Each number is 128 + 24 x the weight over the matrix's rms, rounded and kept within 0 to 255. Layers, rows and columns count from 0. Numbers have three digits each.

# layer 7 attention output, 256x256, rms 0.118, rows 0-213, columns 64-127
142140098092137116109100118125120108121114124145098145113109131113118156158110100151169119125152158133132067165088084137077152028120112103166107196129082066118135158135058114111128168112107136
115125121144163108122135087109134131141106118140137131128110100149105128112110097136111140103114137122094153158109104144136135147147116127082097134066184109162194135070111130109127112142162127
116089141108136155136120143099123125159139087119126102128138106107139130091122114164105116119119132138165092115154118126118126161152109186178137169059120139151101165098121100097145144164176123
119131122143116149147111154110145128133114120148148140147128088149127136119168115079146144150086150081122088244155104101114122118169141163179169141145115131139180116220173133131105119148163122
111139142116093108155143152094094080126117138116074142155117102138146158117117110105164123159092135106111124122168137128172174098071211143119145122148065098147112090154149149060147157132106175
094140132124103158125119107073134150118123128152076119139153151108117150111133132126116126161125140115144121125104117109123152104073134091154123088140169152129111119132178165084138143118102073
110116109155136128123150101120157130127143150158144096119124114145146099151115127139118126137139146076077087065071155139047108119115144112115087121108144117143111125179119182153102066102097152
095113124127081078126125135101174128124156162153123120139126128162129122126151143073158169143093130050116096060161159136119090141156119154082131147181096076119191124118139144163127043147188146
138111121123132131155153126121096121146144149139147138124121098110131140113136113112140110134118150091161066086122113156183149043151150097092125128176129186107136135133166106046074166158119161
155105127097126130105095127128142168127105142114146120127109116148122056129129145130145153123158133096074166094195102128148108148160040132160073161112201061136120206139189136110091146127086146
127124158131136152134110096122108111143110107122129127136126134122137152134152130149130108144132121137130126103161122115199120116112148125153146161108150121104138113094112109118113099116140182
152144117125143122138126108161151112158150113134089124130122122126118145126118143126138155136148117084155115117102098116132112097092072117041112143134127099185147130119133141198221135145124093
148132164125129135115086134109135098115118104132110138152129148108125158122149130141142099132105127142155129181105130180112137136223178178139061077114083192186081122177072131150051088106094218
136104143130135130108171133122132129089155121099132122122097130119112104154112122113160154096107181077058150117106151123130167079183057102176015105166153179189090111147096087036135113100121132
110124146123118130109132116133131105135114132104101109128137128120099099150127146166137139152140215062166096229141130141107122100142081182123145095188141154005084121112059090140140031095129174
123153081117166164103169110133105136140157126131131110103122147137126136109131133129139140138166195103175149085162098060086101181087105138130072135090130103077087079112077083114100163198085101
162092147137118148120130143109190098137141172135125122110146139170168149098097120085135152136113169190138124066142136080126116121118150139079073135094129140114168145076111181191120125211137197
186112123119142108143119116136124104118152177123113136143108157106128110108114136152092125129135145138122144167086131184139117097089200131092146162143113137094118163126178169057174197154114177
110101149109140139142171167095133113142092111151092139118097125147095123093109151117107141136147146197133171141098108128142125127147144163191179097166110167176109110094155154101112123142125124
148096086081139132116129138140122133112130131139130110116151140112121135126128153132139130139118079118103092212102111154130106219144149150154152111132132165093071113130102181109176154085141142
104150138118080085137144118122124069129111139114128123183129161121097145130150108124121114126088122186091106057186126148120178129165081115169065134186094116092118150138144138144120171187109081
119142151131101114111126127136124121113092145123149161097136128126131152161150120127131077141106195135207115178122073104145122125179143096079123149146127161123152169129165117139157115107174079
133132130097128139139142114131119107104130139138111104145144144133181124141143136108148132154099117130095119146106123100104097135173183119108135123125113214088146181071147094148143119138107141
144113114118151134080102124171169171127108147144134116131103103116184126105111107105117092103136165141099155161146075168101139030165122143197167136118143142114153096163179146135117130115163131
086087143148126140149126164135127118156130144122115113116128160149112128122112110137152120161147102084171098091156123148179097135179083116108167100130121109146159140095095080129129187142090137
091124119134112164123149147157096108143081139105119124141121119145111125135121129125133138118111139147129123143186171130083137109179163142116098119077113058145090165092083120127148181060162114
115119129152114122102101138123121106138106139114144126120109136137113145130117134139114065169152168130121167134167091145146139182159084129116145097119093125141119119172173175108104131133152096
145123135129113145145108116134104143138129130140129123130120132133119119113164109143146114154163173115104123132174093146076184091141132144132100079079136136097126151177124073066118190192132143
095113140135117146073139135119140089147160161105119105146110142142094103158137120127131151128139090221200144187099150124036157091145107088152144157189055181057072155074184155060081189066151094
120137130172144127123155139140126160144109151140129095107109096138104131145115151122098152117096122126112123184046127171166114090083150125127134120114145129145108082180130112168131110120093094
113098139101113104112113167127135109112119120125137172134119142160142106152125155143142142090138120166161080118124155193163095130163104145145100075112171178115090135140137194122158160088135099
110131139117176163149135099111125127107083103131142136135135120118109141098158120164123106089149096102043092121132107092111084145077156150127118151027133118145102030119110097122170153056056138
112126143119145106138153127147068084148136071151125159115129153122123200128113147119142102136104065077141152129079094055226179191139112156145077114199173176123068096120073197108120135110168147
122130129148124125155134136140149143171146126104161121127107094135122147149141158148089103137134109165057130125064124104164132105156161117100176069159085124148121108163077130109097196144132128
141143138145142118096103110119093135140144117140129092136109112116124099111119139137145108155152101164185215081153130131174216225089140131137112116076051139121101134121148136103171155055139049
122142144141108138102148144154152140135105178158137126112129129136138111139095118099132100186102098158128134185125146209126175088154112027090130165174136132192135090119089174106201097134130142
109157132106110108132119140149111124108153122138127138118142122138081126129140132124136110160120147063119119126161092043082108151155143126103173175163109114064207119151105118131151099163125110
135172085092129129120135144077126154134077131132117161130146137153118120168124127143146140123161134131163153152127144150114066072222111156149081107143063169111121130166182135110186128108136100
148101121128128138161145133146104108118133118120128123117100125109109143103119145141153125160127130142153170128079125130115166108125168105159190172146135119163160127124094147105165136110120148
119129118121114120125119111133113116159157122107139116122083145081157115116140111145108162112121173184163126076110175111200101093109096092116095169112131140168131099068118083167122171120088121
112161117134116126131148135140126116125095114142112095119153167144121145145134175125129113133148124179162135178109124058088123118121092098094090118164160122138162135092071165139197119156090094
129092110112162102123121145124145105129138158139124141110127122140120110118156144129142138136119085151210099133114086137083144095093139094099100157161145119101172093127159135143140093152119122
162131123108125138144133122188121159128125093127149119109132105112099134122092118114133156133119137169140102121093079078147090108115090124178127137101168087129172138115135046135161112096097101
129137128119155153144080119113089094146107111087132158139100119117125144108137128141109120133116143142116156059126112102143132148060109118093132149089125098147169155162114131099136074129115110
146119115149178145104121108159124139123143125119119117143138126113125112135126116149129104116157110100124126112200154105122131111159161136145148151104165146111083081139140138143125169104177103
100099150100094122097095128159117115115131116118116127147131150110098171119137151132103133131130126117137087147090097203122109131137121114087122094109109231122075091057100166097096100190136136
124135132129122147118102102148131113176118132125140142121138178142113093141142126138133118149109144179132102092186110117088213054120160156147156188120140093133110138133066145155096136159087106
150141124100135140128119118139118140111118121125118154105128132127084135137117140068127101126097131157134143072117105063140169199111167224103178145104107081129101129154110116166093107056153210
150101128136154160109131092128105116147095107157136166135157112161120127160129138091131166139123139149158141077145130088098125118089129000105156129148145046122114137193105124135136089092185096
124133129148115126112169116155103141121129107150099106124142106104140162138126100100102144144127109127118087040180143131130160174125105115139186158103177155114199126109048072168105088127063105
139111129140116163103113125117133151133154134162130125141145119120140136135133155135126099128103159154112213098107131136154102079181163155195082127099130113087149133136114161133141083128157138
141123146116092121156115138104151085116139080135122140142140154115122187128122136122166130143111111118114132096150135131107158073119117139128110118127085143073126083117143176162084184143120119
129104140109142093129135122140136139127092149121122127130115078135108135133133130128160130127110159102115119108163143138077121160091134153115089088152106129195063171148074172100152154128136133
154129122121098148144104114102130131118129118143117129144106141112156116080145133135123160125133179125047157037116080075096130105130152127139220119095118110180060138143161104065079100125065153
135127147139145131150134112119134101137136130130144138124148138135102175133144140142115118120144119121144105130105110188196092136118078185119057139118144063072145166077115126170105149072126131
135129137134126135148131144095127138169103147123122151109139162132126100141104146162123128096107098125038082079171103075120087128081135065173115169150141117136160090167079145148084151074151046
116120145131143118138109118099097126109116094166115133109149151152159128117127123180110091090153137112092147108122174143073125136183176102087105105173108094121087148148124093128173070168110094
135148120123151139117158106170102121152113122133125136126129136099142129120169120125139137101122150108186167162119111149144100155070112138096097130081135091122191101101141096152140088093127066
133100117120143121145142131157156141130093125124095116106146129114096130134111163113169154105143162088134138170084064149120146143156092077090076185129123107151070165137116104174099138103174153
140125092098155102120109115110131125148096127155117128097133171125127139146122113102125091126094128063113158030115091128075077133105089155148149067125097123047160128096141093184139111125083118
132155118148143097147103130128138131164146105136152153112152137109141127121157144105145127112128183128090146224128123134111118179172229090173109083092108129115133080167177153215075125078064079
153107126161120122120129156127146123142141144152138117104128153135133134137106125133109145111116132162114103129091127147129101178117137149108063168086135080070173135133115136094122116120151140
120093143126108136124142120160104125117106161133151153120148116122132117098087128114147146141118100089110120084209140126194141095113123147166076161141071183174144120140119138135221142168051156
120112132121134117121132138110158127115118138136101116149088129145131135107149096110101162109128074090147138119102098105118132153112050221175094119146120074043100106084059201090100107145117161
134159175140139169118166141124153124093173100097133141146092116132127123153139112107138123115133135132148123099129110155106163099114120090164120104138141164128087139145146095134177163084086130
105118140109109128164150120142140122139104112111115157123123159164123089129134104167135125156133054113095194145090128048117119144149141107075057149175172081122174141199152147075102079204137170
131130150134142143182127139159132128138108103115128147152114115145125107106135144149134127119171107137151172081097117153161160179149120193106152150142133058092127140173144118175104204125035082
129158128127133135124102123142110131130124130118124106140146115124138109134157136138119083137128148071174143094206108122144145055094051219090154116071193077094096134165126120161102153183071146
134113143138163118090164132140170155148136127130138146116120128119141118160163126134121130130132163130150177090073126069149190130152131116125089157169147205086152107134157137063127107111204131
128112153164127131121150125111119139129118151162154093111138117144105134146102109127140091121130118099106105118089138188158151126136132103161117123135152174154185143121096145077144185128108201
135135107124102144106122142114152141074134118118109111145102127148127091162098130117142154161134123098160060139146051153152129157165181171117151138124086106191147155111158096105156144161172163
112109125146130142112155121111121127105114130104089148138128140134126163152072087134137077142124145074107159093084155196091120136090134153169093126119131114188124171158084086126119188219083154
127135102138113076122132117082123127105141100133132153156135115128134144135117119133125160111134118147031151164101106080164116136149132192158140140088109099106074135109112170118098180192197156
131128133152147140129153163151109149108135168126123160138106125133119104150121109116141112097136152148143135122118115042105117099140121106088125128112125125071065133087110159116109096123088153
124157131116115132130131124148161135130091144121131182114128129126140115134111127128134150138077122027147110120116139068145079091176047028170203122143119124169166070114067141168128114073077229
114129120101133126176142154145164140118161149117115156106116138108129115123139148121115121139147109137143137164129059186146139097076097100133159104136173090084094193107190160121095155129062091
095144161139149115097119151071116129120128168155143110143115142144166081155140119150122108103132140130180104126201120138140131150132109154126112190108128132151069103121120148110142156141106109
118145144151104138125093112120153151146180078130086117145167145162133161147126163121118105103143113109160193135000060098147086094207131092206092196111123186100117177210137108155128095130100095
128118130134084135134111122130111116145123136159107111133140138138113109134133156144128102142157211204093056169104081144065099213134145093112115135157122112094077081164178097168114174125181135
119136108109131125162095149118140095139104130154142122132117128114120117112138127121116106119147204097066128150061084163109170092162059129145115129062138144126087101100115203186188096155179128
151122138101109117115131119132120080167103142092148142141102106138150117107147154132092148127153139146142119129165131066139171168114096146206098187131144117104124167075090138134030127133105137
129147158124128152132105128147099149097085135104140079109096096128169121122138115105113143123133097224153116138093196173183135142086106154103084130116141156170209096136111155144148165141081093
085138104105101109149115134107139111148160114132110071146130121135146113119136104122154156163088080049106117181149097116140108119190119127114137137165130116113099157054111209089154136150126160
120118135159139100094140130136140158127137122118119135124135110111186120116087109106086128099115129095084141119187120134107138110089217085147185112199114086118160143112139155098115137091120145
128128168115112139140169137101162144082126182131169131119120107163087099123100125116116156155122116133101175131099098146092140149093054124096195171125160121156079110116126186125091136103093149
115108127158163137108145124140108131158144159140125134114107136174137114148136132116116135148138221124108091155089162113116122130141167091141148109115089159147146215072133091145130134091175157
110135111134114112131137165126137094153143128126143107112140139117133132123128082116138142143152081080203090136137109180116137165134167170070151096108137158133192097176150165147114168118136112
120121112150091154170110131131112094139141106093133121151117124121159126144133123136101084138143091127132145159155125142157057121128178128158109151169152156070102149150146079128173112159133105
086129121142108158166101119130082114104136099127123143095129152129135170129153118124147103133113109119166114053186185056179123198158086055160154137117150115104211148156122192121119130160144114
138143138132162142107099138171159163118153171131165119129137150104096138134143164115138116109107194130174181136126173140157070139163128104130152124088144142094160067096147123088136104139185122
127160135163155121183189117155161180139092158106119129094114087132107125110134123106101140102124127170093166117189078156172087109142152121106110120155179163127133098116183191096119151160134130
128138110124107078129111160141163133113133128117165112147114106137105110127156155102109187090114113171149113106117093142092197166201172083131139103112169184131056122120140127171121184121123109
130146129144120141107127118099099159104148156137113145113097104130116125117104119122125110121149174182156134124119089153200133080163118097085124061059127178129127153198163100099132135139144135
134102117129155147097136095134113149139128098160101129129125119099148149117119136141101090111108125125133160115171158140103121100125187133106090065130077068157145078110180107131160154179105081
119144109144112116147133150138123151152138138110147104129151119133139138121097149139146133147115110117140128118102171110083153160109136108108118100059122172178152107135103152113116075144135114
104151171119136122130116132129111123131140104126120139139134116089099153152123135159129133104166160115097045170170062090076114149081165097079176152182120145153130088115101105103149138102070186
132130060145108125139158137109119092126118149118096134108139093102115153132095101140145113139098155076124159082109160140092136139120130035135130149145117134093090145130133069101101104074107051
111101116122104121155121130091110141144126097135160135143080153144103126115165165119135163127111123184169167111086154166108098137092165137100109115086092106085128111186164107158139211187129079
123112163121119149171133146117135109115167123149111166132152156143167155113099120118126160121117142121220096079146112069136098112082182121174093106170175127167078169170132094119180109122133099
096139119125128127117121152141123156154114147102134149130116107126106144144141099127148098126126151090167084144123139105151099127103116076134139151114124116108086104100161058180147122116159117
171124171136097117133098141117118128138132142138135146140115121111119132147134137097132125135119116158106132131140169163132086137160089074219088124136200131067093174179147131148175137136148127
119122113121112122121154104177181168144143145102115108096131117158122089124124142146132138134138068147097171165146150120123052088155167144113117046166123142075153150178149113091172133131174160
130124123135099152125137114129125103084102147134153170122127114119145127115109092141125126141116130175138169098121137081130141106071093121162150156066191108108099086115072139127140106215151132
114141149149120125140104125123138110120154131146157111147143128135144156117114152076152129141129125131151142078122152107144137133085098161144173174153157107169154110151081117155099118151130163
142129117121145099119100129145136154113123120095143145102131115125097104130125149141137124124115166135112127197082170118173055095143175167099135115228176175113176082117100098081152223146118079
136128100148101120132093120170095106108144163101137091137098112159119119122112131083142148119123144110093141114126052081195096062113118162155167057104084160207084176083110118120147084196151043
135121138114154128106150119118150150136145135146128118146127118113147102151098125144119099130127160114157130108092107090098107138070173126154104122103131089161120123119181146181080136138151089
133139125149154129092140137140108163121138130170147105137141131154135136095137122134132119091139128145088089142159133122106156187051180178147118142127078127120106117086144119165094108176165206
167099101159153122121118139152149117136131133127126156123118109110121134150104155129108125117133040083120163060151066145077178161080182159169160089117129123120194148105097096142124146158091086
132109134133133146135110100118099137106145133121138137125101102145115131145112137114174141137114110122148183102106132144100087174139200170159132104126143153208144068181121122096150135135136158
106107131111123096157136116169128100116129078160119098077123120155111154072138074129114140137090177073140186102118116149122131162112063074155097069083061140115170130068138116162067089157209156
146140131125151093144149141120116117139133124130133175107143139147106125121129137120158109108110149144044145188086165147152097118168133161162214114115107161169116127105167129134201130100118171
126138150131108145111099118134098131117135128142084140151128149104118151119100159129124111152114090131099163129162172159121111145135049176145098127183110099132151113153125126159123098060132075
113128135136126136114143139129104118139102117140158144160100149135158098102132168149148148099125157135129183124102078092105159151064071109032124158095111236134178107157108107152117152093076147
101137152127132152119101119112123083122128128113134128118094139125110130159095116115128116095154111119103108151117146076154092119131177123131122069154109093092157117065139076109125132065193138
130132137134102105112116123154154093119120111147105112139140142129100135141147106139128123120137139102091143135181140081144164156086103118077132172054162136160152175169223078136134137116174150
122139145111113117110132121118124146154127091154122149127136105135122120165137125091131134138092125146104124064124154075085120099125092168114113163077109053202105139124154159116055121126123170
168138139112157160120103098099146128134111155112112123107152126100087114112131139136112119112135192120154061078051223112068149101136138123128094140149143036155142164185113150102126100065149132
105142134096118124142129099135152122129125172132157130139109140129114143120119126106169111123097093152146100112112162192078109143177115177112149169101167122160150110124109147174209181152117087
126098105147142127108156112137148143119137167168141112108166109149116133152119114163108118118112142115063099085147103134129079071107077128079158141198143125201163133158157123162142198095149157
163149118121152137139128126136129128110136148107140135120129129093121140133128128141129117157120123039200091158112189135105149117101123097193087133160193102124142186142204093126168165104152119
130149138147092115159135159120159141161152144113156116122119117148119107142130122137143159118147136141135159049159120134126123126116128156125057173199116143160166092134077149086090074139081153
147112142117123146117119146096113120135121124170104109121150129101163132127134126087151141148120130197188141099159071148221148116131154093099115081143157125080121122114161162110191111089134113
122172123136152115114155112114192179134136112129136112122144113100149056134134130147084128110132089082144138150140161172153148091136146108175133135146103179144048097160137141205165119112250168
175118074141126120127140115156120153095109140117127125171141092133136141127143139171116150110129156117080147117144141145143136151120108104091124136106098144143154142094119147187129107105151147
097143174162158126096100131103161135123139120117106136148122121144129139129133151132120134133160118154132092091163046126189115090222115128133117047070152163128067111142121101094149147012159110
144126169140136166122129140107130119114130121140124133144158130113159164109104134145128127133140112120153150093055123186142025191103167148136147074166175207160122060134191145124121132121159101
143156122141132146127136136117140118126159135114130132121157123135134132146105108155088142123155165189103128208164123123169135056136112186131143162118131032121186167140105156075153090125102176
159128114117108129127139113120150128119132157156092108129151138145145098124142134138155138105152136125104174101092174083121146132157136120151138143125145065136105078165131152129115100143045129
134125117131148179100129120068107103135150112111131124149125131126126123151156117124168117104122159104170090167131072166121117208119120085145126153107122155122093189065145114165111128114109119
134128127101118128127169147110152074103179111122160144161128118134109118121132156117125142129171142118116116162106194101186218147147145214169205085173129187131098110145211111113129058160114099
129113157130111103119107094130113101165104110120125174113124118119107121106130138159137140178118098139086165221160168147118176142132155103107131109101164164059131139154150048110110117149115124
164104120133102121113114119154161144120122167162155115140129110122158102178094142119120129105146101113101121087122080123166121127148168108161153127101107169171111143116093131189045077079115103
126141109115134154128127116125136138130149123110149126111117156122143133128146141148111098099101074116058177176104150137123101216133174142115104175140108106090174216146104134226129145141125155
147088159146147143159144118149085136116137121123123108129141109119141123131116132145139130152111147156138104069115161196146107129199195115119182182188102155060140149198105148144102137082144096
098119091099128147150123141134139135111124135121104133106161127166107129164103101125123154130131177118105135122136142116129190036088155121102161177144173092104091129037105154143119155103126136
157159133140120117107125130116177136133092137124152139116133109084133124123105124139107156172136143178175126090120107147097104162101118140162134138092039164143119135116122101151184106046082123
111122104119110118150118119095074148092117103132138103126110108129162125131144159072071164092142093099132131201154161166133137157095045128103120188122093164170148105020179025212120134091173152
133139153106115115118118125152114098124107094145112181125116126139115155108126159118123098125140159079091161062148081089203187177131166066137133141075145089148094069160081146158158147144156173
111126147126122148143163092150156125153129142115139126117105118128100148171161111156123101120161195118135145134075114112134158138187119161117162112067168163100112131144174054127119136169119150
125148111133115121145135137145142102149114122132129128147122149148144108109122141126126160120119174160130105139105145149137053120142116154136144107136092175069121152148180226163140125064181196
098125103131132139112111150116128171131132120129112136157145139140149092134143140110137149141132093154116081180115158137145180091102177126140119073158135131118124151168184158167066086110048187
142122105104128129141148067117122093123103160119112121130084102117103107146141138146171143129124097167114022140118206148150241105130159132141200130125152073185092119096122103107080091094116125
133168136096116096114151148137129098122141145125179132112132115115091147113154104151126104132133134078109036153169142138151115145137135102106082111118075095106143147136132136118081070172122078
121118171101106123086144119110097112131147140168117127106156123109112142147142147093153153146111095106148093101083117130094121090073144107067115129088118110146126168126126102124087143101144166
128140107134121124150127150117155165095088139106119126148114149152120145114140129128114117094104136139120146133112151123111118094182150176075136199118112128126141122087209078071134120110121102
145145090086133137135130134101113149084170108113118128177105104148146143098135118091101111145100162093141210111116162000118098135168145119114107178058167162176226179130086077214080118063105123
130127119116134108129115134117136110123146105158130155109145143080131141133084148161064138077125072149170081129095140097099130132147143071089148205092157115173075089084120144140177123121180107
102139138138166137117136142147169118101135128142130146137112142133125117145151161174160153134122164193101166164090196173106158095057119118150166168187118112109151136101210145108168067131099163
121117140134134134146151152114127132120163110125116123115128144129151133107107108134113106156115078146112172147132091021134194156255138146155156115092125113154148182144130148154124066094173087
122105152150114128122126128100121122128116113146127126125121115134120110119155095161132123118125104102133131084147100167064143053157144124013154134184154142102150151047104067087103122191150150
152109111159141095152150101164146088097131145094131104102123127140124105154129133156102160129155100138111111149163112183147131177139139159121180127133094056098063134115176114134136069110167139
130117128130121153131136077116130141100098129166111141144126167148129100124130087161103085154135156079072093118111130118126135120124127137078131172178140164101154209143158153094138149151112140
126123139101095128136137144133147072140112157141124183139174113136101152103129126122137152141089117143108125130102146188113172143093109069153144079138126181153064092108140139152147070131071155
165155131160120150141100108112130088146146068112147118170136116129168108168116092096162147121109158158138102160181202091050169142096111158057075143130110106179108136129147145121159129170153124
137130109132098081159133131149144118130121138099148110146135145161149094131141111132158138115142106125150089115128078095089143103088125150112108104117113140110233138170080111147146126098180086
138135101108125079156112149126106112118114121129119134124118141121128129140148149140146142130153156089179091147203115176119164103116050129175141141161127138128081129134176077140214147107176089
133138147129160127133130104144121164145108150116117115108121109120161132115125124109134119133159154105143166121090147101103125179135123110114100119112094116187137193107117150122158160140104146
147148136129127112162119154156134110126137095112120143076143152095124114158115124159145077135118151193076102131126162124107090061094102104115124114115118214192148097118063107129098161121103108
096139115109152129112118137129103130107127096131144093106127164104116183137168141126165145154119161113196082131202095162108090146143172110150126062137094166114183115093083103106163145161093125
093122130147115127118135138114119098103110120125167113146092154126134126151124145085101154118111151096075160079134149103073078124135103137094183126104083097070182069165138138112103101138229114
109135117099120114136107128170121118148081119115139129150151159105146164134095138118134094141089096143110112180115128181097134141103086157161138096140096121131140107156178148115199092142099172
139125128143157125110150127118109133133109119156129147133118099116099153114103120166111129123126150156118099122100156071065079151178023111165157022122073118170093150073168133116157099135062151
114169131137136101106098122134085120112126153129150157099122123125126135154130109112149112129121137084184169139091082138067177118131127100144143114105106172134142104177139148110077177072104114
096096125123154127123121131155128130165164137126154129119097152134110148107116132122162108103115186109141194155191128120160127206180160101101118100112159136116140138085099156137072155135155112
170128130125156170102078119099105126113146125098142170171069116107126107130146130146105154107121076099162135148059127127102132155086153159174101096064114147137136128118087129107120069155107150
122123130129132168095155135133140155123145121109092097092156100108142107149134104134120123141135116067134171115224193124093170132131104160178134137120142162184151142089166179100109097170115168
153104146133138150125160143113110145162105128151146164107119162108134142122155145151084099118128073170163130164130106139091076124105143133169128148222152204146126113063155101194123064169170103
096097120138137146108127113118100169125147128107123137129168100140141123092117136107094179143101172131057153189153160148105131082133127172113080154061175131094102095118162069088155081058105124
143143096132126086136151175146123163154142133098125101129115180139134075102128088128149141125146097126191118113058072087129117122117085173094122072087164096134200169109104086102108072137189137
150114072141134123156139116147141166132116176133153092133126095144116158113111065091137151133110140136145151214106158064079207115114128116145147177077104151122104194165123082173116060131078186
099146171153113152097107127137091126127170128149102164123142131107104147126138106141133129123144135111205136140133089144149117154118155162099097137106103119151091117148125111134136062137111125
116147119114131115125144116115106149103131116140119121145176165144151140139105085123114102124152109162117037156114127090099127162070113170169091183072136094117142065043167088099099176100166112
153133124120130125140122108121136152112133126128166129133159091115118113127132128170078128124148066139119177082155014090090104112124110220160163153199080055132115144105106165136123140093150112
146116116135130134112129138124107109115177091110156109129122106122141151139148146154151178140127142164115038065109125133125140135151112100160108128122067143113189104095192204083164121107172129
107138116112132101119146126158125098113102135115119147137119150118086135131159147112141132168163120081125127064158144084157123113058089106137125079173091104139085175134149109140122176131126139
152122122112122127124111132161134162130124111118135118150168138129114113108123111126151125114139061149149097152128230155162130062065115064090078169212117151097112096118174128142090146138143065
106131144119148106174120112162107138133135142112129153130115162109138122109164134107134122112129115125137123183110126212138113090099114115081116041143121166171104107114150136179059116120116145
147118145156156134133097111112107132167134131102087121100127115089150154122120108130111067109164183161087120113084112134134173116098103124066132121134175199141137103146076164168136095143143128
123134116152118142142103162126135138100131126136132137141127129144130171124129156111080123123118114221142119110146121137140136055113146147166161145110114119155115116163103142150111157119103216
060140118133119116138133156132137140125115122163133114123106144134120133124138120139111150140125166074154088123115194203181121099106146137132142185134091217154113145160104125154131147117138153
129096125128146099121120100146134121123119158131105127129122120119135129144126125128117111096116088102133162146158151178099147130139168124104108074192143187119085147097211158108091162106102174
136111133145125159141114104137125132145061127126112119106126136125127149166116100147099089133138123154067164137149166150111094105104143120090132136017202164100164160091120124120126122130172058
135132143126147141102098135114099107159112080108108129101125143100114143117120118126094086143169155162166174131113082142111135158088108111117106124197153105201207107188128126126136146107182164
131139148145154132126125132128140118152121113125116179138153104098138139131116125117162132133105133056138109099116066059137108134143111154108123085162160101145123118135139198158142135120127088
112143080077107108055098090159118170087120117069142138154154180179169093139111185083167129128142051141079167065150139118094160191156180140100172104245175149103158172079158096121150127192180051
126134097134120126106097145170145125126167144108113109136111141125127136131127135128123117111147195100165088140104137101224168173075175102101185158129145152116091104116136218104129088148159131
128129116082102055122115110140124138111155140123135112141137128070068143123145103087181154151100102050118208120191141121143143082075141162100167148103170043162118155135074107159105092169173167
119124126157105141114148127152092147116133081102108081106125121099099121174102120135151105131124122126148220047149175107112160075156098088147142119055078097058164084116103107086135181164159125
150118094121129102107169110123116140152135160120121102121134118112119115121130119110112156149145159131074085155093093122081138245079116107107118120126144191087087114099069089078150129189111107
106145125112099128128145151117076093148127149152158153139174117123101157146151130146116084109123118130165106154102155145061105155123126190222156113148191098121160132113119144102114200123196126
142132142121148150116107126125147090123132145127143156148143123160137115106139109147134147155107118102100066079182088186166066084156071111119145158099127170105091175183095138095098066160153150
099112118135089132154138181141164149107115150138132149132144164143123145153114147122125150111155146155129146092066144110109164091116179155110127182145176113114118145164122167180141154092068112
134144166127091140124132102140113095134137161117126149125152149160144170144135114131178123151121086157126123193204139143118140085109128129135116137147164147255101099089115088087083100084214063
110140088119148151138140121088123114168125095113105104133118105140160116134103132098080157131153161108181111171047137117109171090086187082116092104117119141174156088131153130181108113107183099
091146131109135135146117130128119141152151130119121143143158152141126130105136116109110091125152171120141112112099179158150136122146140128186149085179171167100124080180188143126140111049151129
134118118118128108118100085121096117124136104121112148168116133151150120125138151122124133131106118104118122132142168079104115102096120080072147138107132099133159162073178088172116187179152185
123156088117131120128150108110137165149139138115090085124123112138142108100114125151108149141147158069168138144142131146069075115125096100120171128205077172071088134174112117098165181049058146
152108157146119097162132142119141118102141139100126102118177140131118147136102122123143128113169125176154110097145118143123184138141151154096119092149082133135100080114172092150123111202122150
156163121138146151115115146124131157118155136107120146118116105101104106127166138133161131130146118038156088176122091136118110100083127158070126113150139117108100170089003134128114084160128093
152124129144150140119145113128129128124136113087135084155140130098115123157117117112092136111121161190131065134145131101136123128178095220106132155120171103190113152099118188143084160137084176
151143136120135157183099121134089141127177112094122094163126152103136180101117146124121124134091087126117162179142128129149106182107117073154146109156111136100107170152096153111089072174129083
118132139122086148128096153108082107118118131119106156126125116134136151127159138106153166127133161182024143193119095096089052129054103101087140128137082095111105169163102163127126134135122100
101105156175112118106173140102167160154126150155132138136123119138138139121142128137096117093111102147096073128112145100104000101113174134109122089124103114150102158125105173146117136068107102
136133131110154138144089124143118143130124117132156098142121120112131128121130107094111129112115126162095202149106176164129119076170135133105122079108142073107079067160148180064113163067096114
151119149150144127168151144120118124124077092105121177138117137116141131104119154150088117116131160105165182200081065198166170157127148156165108174151155091212196100122092080095081103057111086
125097105134142109105153129115186144106168123092125132130132111126137119127128149135122147123132138218137189123133115136091142159068144066125168143144153091145141146166050095112101078177124105
125109105119143110102140104134123112123125102149122161131155126133122123123088148139122112126169092140142108106133140158139122060167142175122080137141109144081107119098127143168143125165096169
103128136132123107095154164089140153132157168137112118123144131099133101092138108156142120135123127069185139102118187126164139142164087111088126141134040112135128089125125080191137138138119125
144133128109102133122146113150157139106124140117128082127103126143146110094118121111156145165131029114142078149159094104116080142110098129158117206077158154158131111132088134145151136109107118
132143111143156124135150137140141145131119115109150104132095120125151130139141138116140128118128090129185126126098114110138067192138178089125136108182174149122108145117132078134119139156075179
143095149143149113136111110127146131120147140113113116137164160146164118127169142120119156125117073172170095121102158116140182135159106132080134113109100156141168120123067155175190078210150089
140131118113113102162114144143131122123130096132125121144137185102139160123129138119138141162126135196095078056109149100095146088154160130169065060088181084129139158109110156138122082194195178
108134134132150141125122116124111169126118130126144120157132131122137105081162128139114130104140043108107075121109165054092079154156121103095132098074131094172067130160104090087186141158135140